config = dict(
    num_hidden_layers=11,
    hidden_size=256,
    num_attention_heads=2,
    num_key_value_heads=2,
    head_dim=128,
    intermediate_size=1024,
    vocab_size=3695,
    hidden_act='tanh_gelu',
    norm='layernorm',
    norm_place='pre',
    norm_eps=1e-06,
    positions='rope',
    rope_theta=10000.0,
    rope_fraction=0.5,
    qk_norm=True,
    attn_scale=0.0884,
    bias='none',
    tie_word_embeddings=False,
    parallel_block=True,
    init='trunc',
    init_std_qkv=0.0462,
    init_std_o=0.0,
    init_std_up=0.0462,
    init_std_down=0.0,
    optimizer='soap_variant',
    learning_rate=0.00478,
    beta1=0.95,
    beta2=0.95,
    weight_decay=0.049,
    lr_head=0.00756,
    warmup_steps=34,
    schedule='wsd',
    decay_fraction=0.632,
    decay_shape='linear',
    final_lr_fraction=0.0,
    batch_tokens=[65536, 131072, 196608],
    max_seq_len=256,
    doc_mask=False,
    train_tokens=421300000,
    max_steps=3582,
    dataset='wikipedia_en',
)
Each number is 50 + 10 x the weight over its row's rms, rounded and kept within 0 to 99. Layers, rows and columns count from 0. The size before them is the row's rms in percent of the matrix's.

# layer 5 attention output (transposed), 256x256, rms 0.166, rows 224-251, columns 0-127
087:44 37 23 45 51 52 48 48 37 45 70 59 42 36 47 61 48 36 37 59 46 48 56 44 25 54 36 56 55 56 52 35 55 59 57 49 58 75 40 45 55 42 42 49 57 42 61 47 67 42 60 40 66 34 32 47 67 42 58 34 51 56 40 46 52 29 60 48 55 61 55 46 47 49 34 37 42 39 46 53 58 64 48 76 47 48 53 62 42 45 60 55 50 61 58 44 43 58 46 39 48 50 64 51 52 52 46 41 68 60 54 54 22 57 32 61 40 56 42 46 51 65 47 44 67 46 53 60
096:54 44 38 61 65 61 41 41 58 40 34 54 50 74 51 45 41 51 45 46 56 43 51 44 60 49 51 53 55 42 38 57 34 32 33 56 50 55 54 44 49 55 46 52 59 54 61 44 36 48 61 31 40 45 40 50 44 49 34 69 36 53 49 33 55 54 50 39 67 46 55 39 54 61 34 49 42 60 54 52 55 52 51 46 50 53 58 56 53 47 56 64 43 51 24 43 38 59 63 54 62 41 47 35 40 50 34 45 34 35 60 50 48 50 34 43 41 45 46 52 54 48 42 40 57 56 60 50
093:55 49 33 51 63 45 49 40 57 54 44 49 65 66 59 63 52 33 49 34 56 55 59 39 52 52 46 51 48 45 53 61 61 45 57 40 48 44 41 54 58 35 41 49 62 39 66 58 57 66 32 49 59 53 55 32 50 46 45 51 51 41 52 70 32 61 40 61 50 42 51 36 67 28 61 25 42 32 30 56 44 43 47 32 58 41 56 45 60 44 52 64 48 36 41 56 56 45 48 46 64 52 47 48 56 54 55 46 71 49 37 42 49 39 55 53 49 61 54 49 40 62 51 41 49 53 52 56
091:35 62 52 56 30 47 47 36 45 40 68 53 50 37 39 33 61 51 34 48 66 50 59 63 35 50 40 57 39 57 43 65 53 50 49 55 29 47 47 42 57 53 47 53 43 48 53 51 37 55 51 46 49 17 42 47 52 56 45 43 64 70 50 52 62 65 59 57 54 48 58 40 37 89 63 71 42 56 38 58 48 53 54 48 49 61 46 49 35 43 68 38 56 64 60 43 29 66 45 56 37 38 55 64 52 55 48 51 42 60 44 54 41 42 49 56 52 54 54 57 63 36 54 38 60 49 28 51
085:54 44 50 51 61 55 61 60 49 36 63 37 56 66 56 41 55 28 55 54 51 51 56 56 58 28 46 61 56 64 50 65 54 47 61 42 57 65 73 41 40 67 59 65 53 45 68 38 51 56 41 67 65 57 44 57 52 52 77 44 50 47 50 68 40 50 34 57 36 59 67 50 46 74 45 44 53 63 45 55 37 50 58 65 39 41 32 52 54 35 41 61 45 51 46 63 42 55 58 35 32 59 43 32 48 54 58 44 59 56 40 38 54 52 47 59 31 41 40 48 50 52 48 58 47 52 57 51
090:49 43 55 44 72 44 44 55 48 53 46 48 38 66 57 45 53 58 35 40 56 48 55 37 52 46 42 50 47 56 60 62 54 45 37 25 46 59 62 50 47 44 53 36 67 50 48 50 27 68 46 50 50 46 53 68 72 57 47 58 55 38 67 42 44 51 67 71 50 66 44 47 61 71 47 51 69 58 57 54 36 46 52 46 49 33 62 45 38 56 35 46 30 41 65 57 43 44 40 64 41 42 43 65 54 44 58 55 58 56 35 53 28 48 57 43 48 61 51 62 59 55 55 51 41 52 55 53
085:60 61 45 48 40 51 47 53 37 47 40 41 35 49 47 47 37 51 34 57 40 63 57 45 69 50 43 39 31 29 65 60 59 65 27 47 52 51 34 47 48 61 46 62 48 80 58 43 58 40 61 52 52 51 52 49 31 41 51 46 53 57 58 62 59 73 59 45 54 61 52 50 46 55 35 52 63 52 57 59 40 51 32 61 34 65 52 40 39 46 48 37 56 47 39 63 52 59 41 43 40 53 39 53 50 56 47 63 49 74 53 45 44 62 67 48 47 40 36 70 53 58 52 67 55 51 53 28
090:58 44 43 77 61 53 21 49 48 51 53 51 46 54 51 53 41 60 60 50 41 63 50 42 49 50 51 50 58 32 64 59 67 52 51 38 56 53 44 44 58 66 57 50 40 71 37 45 50 55 60 50 46 43 62 55 36 51 48 67 54 42 31 47 58 64 45 44 51 61 30 65 58 44 72 36 42 44 57 65 57 39 62 61 42 45 46 60 68 44 35 43 46 35 51 52 35 59 52 39 61 45 60 36 55 57 56 37 46 57 55 52 43 43 52 63 40 47 55 47 54 50 64 47 57 38 49 35
089:59 58 30 48 36 43 49 42 32 41 36 34 55 60 52 76 67 44 54 49 55 50 39 46 47 51 55 46 41 45 48 50 51 48 67 39 46 51 52 41 59 51 62 49 47 47 63 64 50 55 63 76 47 30 55 63 41 25 35 55 48 55 49 77 43 45 43 41 42 57 53 44 48 43 47 42 53 41 42 54 42 38 59 49 41 59 35 50 53 38 46 41 43 45 53 62 58 60 59 54 30 54 42 44 56 60 25 44 61 61 49 45 53 37 39 53 45 55 49 51 66 68 38 52 55 53 35 37
089:43 50 32 46 48 43 46 60 55 55 57 55 53 37 59 16 49 59 63 32 73 57 64 43 54 49 32 58 57 37 57 49 61 64 39 44 48 50 50 51 60 45 24 51 51 48 43 49 64 64 63 24 48 34 67 56 65 48 59 51 48 24 45 47 58 52 48 57 60 44 52 41 68 59 61 49 67 48 73 51 53 36 51 44 56 48 67 47 63 44 43 56 61 46 51 27 48 41 21 54 55 48 43 64 47 52 59 42 27 55 51 49 54 34 49 40 46 53 53 47 40 54 56 63 46 40 45 33
093:49 47 60 44 46 48 50 31 40 46 56 54 45 37 58 41 61 66 66 53 47 50 42 51 51 47 44 58 64 40 51 50 43 65 52 49 48 30 19 51 36 55 41 50 55 46 52 49 49 52 52 43 26 59 54 66 50 45 47 49 46 35 41 55 36 68 46 44 50 53 38 51 74 50 44 40 62 44 53 54 52 43 34 61 44 63 47 49 47 60 32 45 61 46 27 45 46 42 32 56 43 37 54 62 43 56 47 50 45 56 61 65 54 49 47 48 44 39 34 74 59 33 51 72 58 46 55 57
091:47 64 60 61 49 56 35 54 54 42 59 41 47 52 55 49 40 51 48 50 42 45 51 49 40 42 49 63 42 57 60 45 33 43 45 47 31 60 64 38 51 45 51 54 55 60 54 55 62 61 40 48 38 46 28 43 58 50 46 61 63 31 58 32 57 55 61 32 61 45 38 43 48 43 52 39 59 48 67 38 58 69 60 42 46 59 54 57 51 35 45 40 56 60 34 54 59 51 32 39 55 33 73 54 40 48 43 54 42 57 60 51 35 46 48 57 44 56 57 70 30 40 54 42 47 54 62 50
095:46 49 64 40 76 53 64 52 70 39 46 34 46 50 43 48 45 49 46 54 44 39 42 51 38 47 48 60 35 60 54 49 43 49 67 46 47 61 62 54 46 44 65 44 63 66 45 69 51 57 39 59 68 37 31 68 60 61 70 44 57 45 44 51 45 47 60 54 60 49 39 54 58 36 50 49 40 59 44 60 64 48 44 63 56 40 50 58 48 44 52 56 44 38 39 58 72 31 55 74 59 55 43 59 18 39 38 60 55 55 60 38 51 45 52 43 26 42 49 54 49 60 58 52 30 54 56 59
097:47 62 62 74 50 48 58 56 44 57 54 61 51 55 46 68 41 37 55 30 55 40 64 46 59 41 34 45 48 57 50 47 47 39 64 43 44 51 49 59 51 34 41 48 52 57 50 51 53 53 60 46 56 50 49 38 54 42 68 57 58 47 59 32 50 62 42 60 61 46 48 59 49 42 61 41 46 50 46 37 55 33 54 67 44 44 46 46 33 58 60 68 40 25 46 59 53 62 54 45 56 50 57 62 52 47 53 28 54 43 40 45 37 49 63 51 56 35 53 36 34 37 50 37 58 44 44 51
087:58 72 54 42 51 66 47 68 74 64 57 39 52 59 49 57 38 46 47 51 48 41 61 53 64 47 45 58 51 39 58 53 56 43 43 64 56 49 54 55 39 52 37 59 68 47 42 56 38 64 66 54 47 65 32 60 38 42 48 47 55 43 60 49 44 27 54 56 46 51 45 63 53 50 58 70 54 69 28 35 48 46 65 39 52 67 51 34 43 66 52 66 40 53 61 58 57 40 65 56 44 57 60 46 55 52 45 42 40 66 54 54 46 58 61 42 54 63 36 48 65 46 52 40 62 66 41 59
090:49 54 69 49 50 45 65 54 42 46 63 56 46 36 42 41 37 50 58 67 39 45 39 57 45 44 46 59 28 68 47 49 55 55 54 63 59 55 48 41 50 38 49 62 60 54 43 64 61 45 38 54 21 55 47 52 44 56 42 52 53 59 28 34 39 53 42 48 48 34 51 66 46 60 44 52 60 43 63 49 39 61 46 54 36 46 49 61 37 41 45 45 41 43 33 51 63 55 46 64 64 40 65 38 64 44 54 64 56 38 41 56 41 26 51 62 43 50 57 26 45 44 37 60 48 60 41 47
095:48 30 63 41 36 60 61 63 56 57 43 64 48 26 39 59 41 39 32 42 59 33 48 68 41 39 64 44 47 41 55 48 39 51 34 42 56 49 39 43 39 59 45 33 48 56 45 36 36 48 41 42 70 57 48 50 43 38 58 52 35 46 46 57 26 49 52 43 43 42 46 53 56 57 35 44 58 53 55 51 45 44 32 50 40 72 55 62 61 43 43 55 58 52 25 52 52 42 53 34 55 42 59 41 48 64 47 59 40 31 33 41 63 54 42 51 54 48 56 46 49 53 71 45 39 35 59 62
096:51 40 48 42 34 55 48 59 64 44 49 37 22 47 42 64 62 48 79 50 51 45 53 57 50 30 34 29 58 45 58 48 46 42 45 41 45 52 59 58 43 53 34 30 53 62 52 40 33 58 49 55 49 56 46 59 32 49 59 38 69 44 55 34 39 50 23 49 45 63 42 44 33 44 53 56 60 39 45 39 65 60 46 46 35 37 59 40 48 47 55 64 46 53 48 56 36 36 43 53 35 46 53 56 41 55 48 51 54 42 51 48 59 46 36 57 46 56 43 52 41 47 44 43 40 50 64 50
094:42 41 56 51 60 63 50 53 50 52 40 56 60 62 56 35 52 59 50 51 59 54 64 53 43 59 56 59 72 41 59 35 31 47 59 55 48 55 47 63 48 54 50 47 44 55 42 47 36 48 48 48 66 65 54 39 64 58 45 47 45 60 43 65 63 46 57 66 47 50 60 64 58 35 47 55 44 36 56 34 63 66 57 68 30 52 35 44 58 39 56 74 58 44 37 54 54 45 52 40 55 54 58 40 36 37 51 43 36 65 65 34 42 67 23 49 61 43 47 50 43 81 42 47 39 54 46 43
086:40 49 38 37 62 43 42 71 68 50 67 73 39 33 29 44 56 50 43 54 46 55 54 61 59 45 59 55 55 49 65 34 42 48 42 75 40 48 64 51 49 47 61 58 49 51 62 48 59 43 67 34 38 44 52 54 47 34 52 57 51 50 27 53 58 55 54 63 40 50 41 42 51 44 55 41 70 68 43 79 52 54 57 62 38 52 54 56 57 41 43 65 61 58 38 40 42 46 64 53 51 50 46 46 62 46 53 59 63 44 44 44 51 50 53 56 35 57 54 50 46 55 56 51 48 35 50 54
088:62 58 63 62 49 38 48 57 55 44 62 41 53 59 40 52 40 39 53 45 59 31 46 57 46 34 36 44 52 68 38 37 53 48 52 67 39 69 69 49 46 50 50 59 51 41 56 50 64 56 37 52 70 62 35 42 66 48 56 60 56 31 50 44 61 60 49 53 55 66 31 43 56 36 47 57 44 47 56 54 43 37 51 39 72 53 48 42 50 64 45 49 49 29 53 50 63 46 53 50 56 49 45 31 30 36 41 33 44 49 32 54 44 63 44 56 58 34 47 40 41 37 57 42 47 49 48 63
094:31 56 57 49 56 43 41 38 47 51 57 59 54 43 56 58 67 48 54 54 49 50 54 49 39 50 42 36 45 46 40 37 45 65 56 50 48 47 45 50 44 42 58 38 38 43 42 41 46 51 47 41 19 40 44 53 45 56 37 44 74 42 59 42 40 42 75 48 38 50 52 35 70 50 46 48 34 43 59 55 37 61 51 56 27 57 61 69 40 59 41 41 48 47 48 39 57 44 63 38 32 61 51 55 63 50 49 42 58 55 68 43 41 49 46 38 52 36 51 30 59 48 67 64 52 49 56 52
088:52 41 51 52 48 55 44 44 52 40 40 35 41 29 54 51 58 43 54 39 54 63 42 77 65 57 66 57 39 45 32 55 36 50 59 54 48 35 44 49 67 55 54 43 55 46 47 45 44 57 51 50 71 62 45 44 44 66 48 46 29 69 51 33 50 38 32 72 52 46 41 50 54 55 47 58 36 52 51 46 69 39 40 35 59 65 48 56 53 50 56 50 61 54 42 55 42 43 51 46 46 56 55 48 31 63 44 72 45 32 41 31 71 53 30 29 61 32 49 44 50 42 51 54 54 41 53 29
095:50 49 45 49 45 63 44 50 49 55 49 49 56 56 38 67 60 51 59 45 42 47 31 28 53 50 43 56 38 68 46 46 54 55 55 56 30 45 54 57 51 43 60 63 53 48 55 60 58 58 36 54 42 59 62 47 53 40 45 63 48 59 43 44 53 65 44 74 55 30 59 58 34 51 55 57 38 48 54 57 45 67 55 50 32 46 28 40 67 44 62 44 48 35 45 56 53 51 51 49 45 64 41 49 57 54 49 46 70 45 50 54 53 55 59 48 63 41 55 30 64 59 50 37 62 50 59 61
098:49 54 42 37 47 60 36 57 28 42 62 57 59 14 47 73 57 47 59 46 43 45 62 59 61 57 52 44 51 59 55 48 68 52 43 54 44 50 49 36 69 36 54 38 54 50 53 51 44 45 55 55 40 47 57 56 60 50 53 56 61 45 36 57 43 64 55 49 41 57 35 45 46 44 50 39 67 51 51 44 66 72 72 48 52 23 52 39 53 57 65 49 53 61 55 57 47 55 58 53 59 48 65 52 43 41 44 46 50 55 45 59 41 38 50 62 26 49 55 77 64 60 32 28 53 45 51 59
093:60 48 62 49 48 60 42 55 52 54 50 44 45 34 53 41 46 52 51 54 45 75 54 59 41 51 17 66 41 48 39 39 33 64 50 44 46 73 49 55 52 25 47 42 53 50 36 54 65 44 37 53 38 56 51 49 38 59 65 57 56 50 41 35 43 47 54 64 47 57 40 48 60 52 33 64 42 40 47 43 58 64 44 38 37 45 54 52 39 38 55 40 63 33 65 53 55 43 34 47 56 54 61 46 45 36 63 43 63 59 58 37 55 49 46 58 53 45 44 42 67 31 36 37 35 48 38 57
092:47 73 58 50 42 41 32 31 49 63 37 38 52 44 66 58 52 59 49 56 56 46 54 48 44 47 48 41 55 52 49 52 43 55 44 55 49 33 58 58 54 51 46 44 64 66 39 50 38 52 35 32 45 73 46 61 52 48 50 50 61 41 41 37 57 44 37 55 59 56 44 66 52 47 41 44 67 30 45 44 49 52 59 20 42 38 52 52 37 55 50 59 48 40 61 40 39 47 42 44 46 55 69 52 53 27 48 56 72 42 35 36 49 56 49 40 41 25 40 46 46 62 64 64 53 36 57 62
091:37 50 53 35 50 46 40 42 36 55 58 55 45 38 40 38 43 45 29 57 43 55 64 52 59 47 52 54 57 38 37 53 59 54 45 72 63 48 39 50 69 56 61 59 65 62 41 47 35 46 50 46 47 57 59 48 59 42 50 56 44 53 55 40 68 44 42 57 52 33 41 64 55 50 44 40 72 50 58 49 43 40 56 51 36 51 49 36 51 45 41 47 48 54 55 50 44 46 38 42 63 36 47 45 37 38 45 47 54 60 38 61 67 44 47 47 41 61 53 57 32 53 60 48 62 42 53 54
# layer 5 attention value, 256x256, rms 0.189, rows 225-251, columns 0-127
096:64 42 43 61 47 53 61 43 48 50 62 39 51 38 45 47 32 64 58 55 35 61 46 71 53 34 56 53 35 63 72 38 51 45 61 41 62 38 46 38 41 61 42 34 53 55 57 50 50 43 57 53 54 58 34 56 55 43 56 49 58 53 45 51 34 45 48 41 25 30 55 44 58 56 44 48 67 62 56 52 45 42 68 67 59 44 52 35 47 46 56 45 46 61 41 63 43 42 58 48 52 47 38 63 37 70 45 38 52 47 55 59 69 61 56 44 39 53 65 44 39 42 57 54 34 50 65 32
086:66 65 40 59 49 41 48 70 28 40 42 45 56 45 63 56 57 53 56 35 32 50 57 46 44 53 70 50 46 49 48 32 47 57 50 57 66 63 53 49 69 55 44 51 38 37 66 65 65 48 54 44 40 57 42 63 40 50 50 69 56 66 63 58 56 55 44 58 52 37 52 50 58 30 66 64 43 51 57 44 52 42 71 39 53 36 42 48 45 49 70 62 49 49 49 49 45 56 37 40 51 55 76 54 74 49 64 61 57 63 57 56 74 54 47 50 54 52 32 49 51 63 48 60 45 64 35 79
086:52 40 52 44 67 39 49 62 47 54 62 58 63 38 46 51 63 46 49 60 43 55 50 56 61 49 34 43 47 55 55 55 46 30 61 51 49 53 32 32 56 49 41 45 27 55 52 50 42 56 58 53 43 56 46 44 48 59 65 37 44 51 56 42 30 53 59 49 37 57 57 43 28 52 45 47 70 46 50 61 46 49 65 62 37 64 61 41 56 47 27 51 49 55 34 51 64 52 44 23 56 52 42 45 48 41 62 46 50 46 59 33 46 66 41 46 46 50 58 43 53 46 56 53 38 46 46 53
086:49 48 46 43 75 45 47 55 43 51 49 41 54 55 51 56 37 58 44 56 51 51 55 50 42 47 46 65 59 36 60 51 45 54 54 58 45 42 47 63 66 50 61 35 50 45 34 51 59 59 56 56 53 34 58 47 45 44 32 54 57 50 46 56 46 59 63 49 60 50 52 35 20 36 60 50 47 55 45 31 55 58 43 32 57 56 66 42 63 36 55 53 61 38 39 58 45 55 63 62 47 62 47 45 45 53 64 44 45 38 51 65 45 28 59 65 47 51 59 50 82 68 44 34 40 40 44 55
089:37 19 62 55 43 36 66 50 53 55 65 68 45 43 48 60 57 44 56 55 61 58 67 42 60 53 65 37 44 34 52 55 44 59 39 47 51 54 38 41 68 56 34 37 40 49 52 48 75 39 58 60 41 42 35 64 46 42 47 50 50 66 39 51 52 59 51 33 48 53 54 57 33 40 51 48 47 37 56 47 41 54 54 73 67 55 39 56 62 56 61 38 63 45 56 46 48 49 41 56 56 41 68 31 60 40 52 44 43 49 56 61 39 53 46 62 49 55 43 52 47 66 48 49 49 52 43 52
085:68 44 65 43 50 61 50 37 56 64 75 46 54 51 50 32 52 59 63 56 55 51 39 55 39 60 55 39 53 61 65 59 53 41 52 38 46 50 41 50 42 61 55 53 46 44 55 60 53 47 50 50 60 48 40 42 49 34 66 40 39 53 51 60 73 38 58 38 52 64 49 40 33 54 51 42 59 43 49 65 44 50 54 58 53 45 50 56 50 36 50 69 39 48 53 48 51 49 47 54 57 42 52 35 61 38 51 56 41 53 64 44 38 29 33 57 60 69 54 59 27 60 51 64 53 50 38 65
091:48 55 62 59 37 39 58 57 50 55 66 50 58 63 39 54 69 59 67 39 45 59 33 51 49 32 34 52 48 44 46 30 52 38 42 43 50 54 42 46 37 59 48 61 59 52 33 61 55 57 68 35 37 64 47 39 68 52 58 58 51 53 53 45 47 45 52 64 68 56 35 67 51 43 34 47 40 52 52 44 49 40 37 68 55 61 52 50 47 37 55 50 56 44 41 49 52 41 54 35 47 53 43 46 59 60 52 38 65 63 46 50 42 50 40 37 41 63 62 83 49 50 33 54 58 47 41 63
087:55 32 41 38 50 44 33 42 37 44 49 50 61 66 56 54 65 30 74 61 39 38 39 59 45 41 50 63 62 34 78 64 50 56 65 71 58 49 52 58 56 66 53 57 43 36 43 43 44 51 50 52 39 69 56 49 62 49 58 35 69 66 37 42 49 53 48 62 64 39 69 44 53 69 60 43 40 65 55 51 46 48 53 49 49 55 37 52 52 39 66 44 57 64 57 48 52 72 54 36 59 56 41 50 50 56 53 57 47 59 63 54 41 48 58 40 44 37 44 71 59 56 53 48 34 43 47 55
089:47 37 49 36 54 59 43 55 48 66 67 56 42 40 46 65 42 51 50 42 54 53 42 52 52 54 40 36 47 51 34 54 49 46 48 44 59 59 62 51 32 38 58 53 73 58 56 60 36 56 40 57 54 66 64 67 36 61 54 48 44 51 68 51 52 63 44 32 39 36 67 59 30 67 35 39 44 49 45 68 51 48 51 32 56 33 58 53 64 55 42 33 48 54 56 30 42 49 41 61 55 51 57 63 63 35 57 51 35 56 60 55 47 58 48 49 53 43 35 60 35 51 64 59 54 52 59 65
091:42 53 61 40 52 50 47 62 42 66 59 55 41 64 51 49 42 48 53 57 56 54 55 33 30 41 40 40 43 42 37 43 58 44 50 48 54 60 53 57 55 73 65 42 80 54 23 38 58 48 50 55 46 45 32 55 62 47 65 47 60 22 57 51 45 37 63 18 41 43 57 46 40 35 37 35 35 60 42 64 62 52 48 51 50 41 49 65 45 40 64 49 52 56 66 25 63 57 38 53 45 46 48 61 62 53 68 37 75 52 63 63 41 73 33 52 48 54 57 65 33 39 52 45 40 47 59 53
089:26 63 53 51 46 64 75 52 53 58 47 44 59 50 50 50 33 46 52 68 38 43 50 46 48 54 46 46 64 48 52 55 40 52 60 44 46 35 55 65 45 46 35 51 26 68 47 60 51 61 49 51 60 45 50 63 64 48 50 49 44 62 35 62 43 42 34 50 51 54 58 63 64 41 49 52 45 43 46 35 41 37 53 26 55 31 49 47 46 63 45 44 48 71 45 51 39 50 52 58 35 67 48 56 38 46 56 64 58 51 49 64 67 61 46 43 56 66 50 64 32 51 40 68 52 61 60 64
090:47 73 39 50 58 59 42 59 46 60 70 63 52 54 58 47 61 37 58 54 40 49 52 48 47 62 67 50 61 55 57 55 33 62 63 36 56 59 60 42 34 43 35 38 33 61 52 57 59 42 62 60 57 49 52 47 63 55 62 60 45 62 26 56 39 63 32 56 54 37 39 62 61 41 50 58 54 40 49 49 68 41 43 41 56 61 44 35 60 51 48 46 55 43 45 61 45 48 57 55 49 57 39 42 49 61 49 56 63 38 59 35 58 56 48 65 39 56 57 56 53 40 40 42 59 35 25 38
090:55 44 63 47 49 38 40 43 58 38 35 41 56 46 54 35 64 57 62 48 49 66 53 43 27 50 59 41 61 61 46 57 55 49 46 51 67 44 57 75 51 36 53 50 45 57 55 62 47 55 55 49 65 57 36 58 52 25 39 58 40 47 43 32 58 44 57 40 54 46 54 48 49 50 61 51 55 41 56 54 26 44 57 54 49 70 43 49 44 44 42 49 47 35 51 50 46 39 31 56 58 60 44 55 52 53 61 53 49 67 39 48 55 51 46 35 47 53 47 56 57 37 57 46 51 51 38 62
085:54 38 57 61 48 19 48 43 67 60 53 62 30 58 37 65 57 59 49 53 52 43 47 58 49 53 60 43 52 58 42 46 39 41 36 46 58 59 65 59 37 48 62 42 18 58 51 56 34 51 60 51 62 43 46 56 53 40 70 61 61 52 48 57 56 50 69 50 38 69 30 36 52 52 67 55 34 57 42 54 68 49 45 62 33 48 31 51 42 61 45 44 45 66 64 37 36 49 60 63 51 57 46 49 47 45 51 57 37 57 53 48 52 44 51 54 63 28 65 52 46 42 43 65 44 52 62 34
088:60 58 40 58 47 40 61 49 36 44 61 30 55 64 43 51 48 43 52 54 65 70 48 52 41 50 35 60 57 43 57 45 42 45 63 50 60 50 53 45 44 61 52 49 50 45 48 47 34 43 36 57 63 36 34 53 55 62 44 55 40 52 41 38 45 45 49 60 70 46 45 40 49 53 36 44 63 37 52 43 54 51 60 44 53 70 52 50 58 71 48 61 35 43 61 60 60 49 48 64 49 56 47 59 37 64 43 64 65 43 35 31 55 67 64 44 56 37 52 42 45 43 33 41 52 55 40 46
092:49 47 59 51 43 65 41 59 49 56 50 49 37 64 75 51 45 56 43 47 59 44 47 32 47 63 57 58 41 59 39 47 56 33 34 42 50 39 48 75 63 59 49 58 64 38 34 46 49 49 64 47 32 62 32 64 52 52 51 53 51 51 65 70 53 56 62 39 56 38 58 48 54 40 51 51 35 58 24 49 51 57 58 49 59 61 61 42 64 64 53 41 49 50 47 34 57 36 46 63 30 48 50 54 61 53 66 31 61 55 69 28 50 37 59 45 46 51 36 39 50 46 52 60 81 54 44 50
092:35 45 70 50 48 70 60 47 49 50 54 47 38 57 59 43 43 56 58 74 54 53 45 63 55 49 46 42 57 59 33 58 40 64 53 52 53 53 58 28 45 40 46 59 51 20 41 33 45 47 44 43 74 36 58 57 42 46 44 48 48 48 47 56 51 52 43 42 53 33 45 52 40 48 43 46 34 62 45 52 55 53 40 51 60 46 32 50 50 38 59 40 45 58 41 51 72 25 44 44 30 40 52 60 46 37 67 41 67 34 59 50 31 41 56 26 60 38 46 49 60 39 50 37 52 70 62 46
091:41 57 53 58 39 57 54 45 55 54 49 49 56 53 49 40 31 72 42 58 42 59 54 50 62 68 52 46 46 55 47 59 34 50 45 45 72 52 38 59 32 47 51 53 63 53 45 47 61 56 50 56 58 57 66 54 46 32 47 54 44 55 71 52 60 46 51 49 59 45 53 45 73 35 44 46 41 50 68 70 47 57 47 55 54 46 67 38 44 45 74 45 67 52 39 31 60 40 69 58 62 41 35 46 47 50 49 50 55 64 51 48 59 38 27 39 44 70 53 50 39 53 50 69 59 53 33 34
079:31 47 50 56 42 33 45 50 40 39 58 50 62 49 75 49 45 70 34 54 40 57 49 52 41 48 57 55 55 45 47 52 71 60 57 34 51 50 44 25 41 22 29 56 43 42 36 51 54 46 65 52 55 47 34 40 49 54 57 44 40 47 46 42 62 54 58 63 38 56 44 50 39 61 43 59 45 45 45 27 63 61 41 58 62 67 59 68 51 39 57 59 63 53 59 32 68 38 51 58 51 69 33 54 55 49 40 35 61 50 50 52 55 49 51 69 45 47 71 55 56 42 73 61 36 52 63 36
082:43 49 70 43 49 53 36 51 47 48 33 59 48 34 47 50 36 50 31 51 47 45 59 46 51 60 57 53 56 42 44 55 51 56 49 62 53 49 59 40 38 53 57 54 49 49 45 32 50 37 46 53 50 51 38 61 60 46 51 50 49 58 25 41 56 45 57 43 20 60 50 43 38 56 37 66 60 51 64 48 62 52 39 67 47 51 42 47 51 54 40 55 31 28 57 56 32 43 48 59 53 56 69 53 43 63 59 58 62 33 44 50 50 66 56 51 59 74 52 53 45 47 49 56 66 55 46 73
089:42 35 51 65 47 45 51 30 69 36 52 57 62 47 46 49 63 36 59 46 39 44 57 33 43 60 57 43 46 57 37 30 35 50 56 41 56 53 26 51 58 32 64 51 51 65 35 45 46 50 43 41 28 69 43 78 48 54 43 39 43 38 46 42 49 55 46 63 48 38 57 55 53 41 51 43 49 31 45 37 38 49 43 59 47 59 50 48 66 54 68 38 61 44 33 50 53 56 51 62 60 55 55 58 63 55 55 59 54 38 54 57 50 55 53 67 47 52 44 49 57 28 45 48 29 48 51 44
085:51 61 59 52 51 58 51 62 46 62 62 41 46 56 40 58 59 55 40 44 42 33 32 53 45 41 39 44 50 51 47 50 48 42 66 52 57 65 63 60 50 56 60 55 68 46 35 62 65 53 44 63 36 60 38 29 41 58 59 50 48 42 56 61 44 58 48 71 47 35 55 39 63 41 43 49 41 42 54 44 61 38 51 53 45 44 35 33 51 38 25 60 34 51 55 46 43 47 50 50 44 56 65 50 51 70 51 36 36 37 64 57 37 50 46 52 37 54 42 30 50 48 52 47 64 64 60 41
089:61 50 29 46 45 37 48 45 54 31 46 55 64 57 44 51 43 28 56 41 57 39 60 61 45 43 39 56 48 57 45 64 66 55 52 48 62 34 49 34 61 47 35 73 30 38 45 47 54 44 44 68 57 47 41 26 47 40 55 51 38 41 39 44 46 35 60 56 42 46 66 53 57 42 43 38 34 53 56 51 62 58 53 41 49 48 37 45 37 48 55 69 50 54 46 60 60 53 64 65 55 45 64 56 46 57 26 54 50 47 42 58 46 61 49 45 48 39 41 54 68 48 46 60 34 40 32 60
090:31 61 54 59 37 48 55 37 51 47 57 37 48 50 50 55 53 56 64 59 67 29 42 45 34 60 59 47 63 36 51 62 60 49 59 56 40 52 70 40 30 67 47 54 47 42 50 53 39 50 64 33 51 63 52 55 45 56 49 46 82 57 56 55 57 55 40 52 57 72 49 35 65 50 47 46 34 50 63 28 42 53 59 58 62 54 33 59 38 54 37 39 37 59 55 58 71 45 42 50 57 44 57 58 65 48 48 50 63 56 41 53 51 74 43 49 50 47 27 60 58 47 61 31 33 53 58 47
094:52 37 47 45 41 30 69 31 56 55 73 39 41 43 29 45 54 37 51 61 61 37 42 34 59 63 64 41 51 32 51 59 53 32 44 58 58 59 46 48 42 58 46 56 54 52 42 61 37 56 29 60 51 54 59 58 64 51 46 53 45 53 57 50 46 34 49 60 44 48 53 50 34 28 48 48 70 32 43 71 47 37 44 52 47 44 32 49 48 68 45 55 57 38 49 48 40 28 58 50 42 53 36 52 44 53 49 41 45 40 45 63 47 49 51 60 42 48 44 41 34 51 44 53 48 48 61 50
095:24 48 50 44 45 45 72 34 54 52 34 53 49 29 57 44 45 44 40 47 48 54 58 46 54 63 48 52 56 60 59 48 64 47 53 56 43 64 48 55 56 53 50 60 56 45 53 30 44 51 55 52 48 31 43 44 55 44 54 53 55 37 45 65 61 46 60 55 43 50 51 55 57 51 54 69 55 35 51 56 55 47 56 58 35 42 35 61 52 67 64 39 67 57 73 74 27 56 57 55 55 47 46 57 44 62 49 55 43 44 44 63 58 50 37 59 47 48 41 52 32 59 56 51 23 65 46 48
087:41 35 42 35 54 42 45 39 50 20 59 52 60 56 47 55 46 62 34 51 56 59 36 63 50 31 70 64 58 46 51 52 62 51 23 32 45 44 64 51 47 55 51 41 45 40 58 40 45 49 59 47 44 48 50 56 51 42 39 56 45 47 58 52 43 47 56 47 40 64 36 45 52 58 44 46 55 33 60 49 48 52 63 48 66 48 50 47 45 50 31 48 36 62 31 53 51 71 52 60 36 52 50 55 39 67 47 56 58 50 41 38 65 45 25 56 48 48 47 68 31 50 58 49 57 49 41 44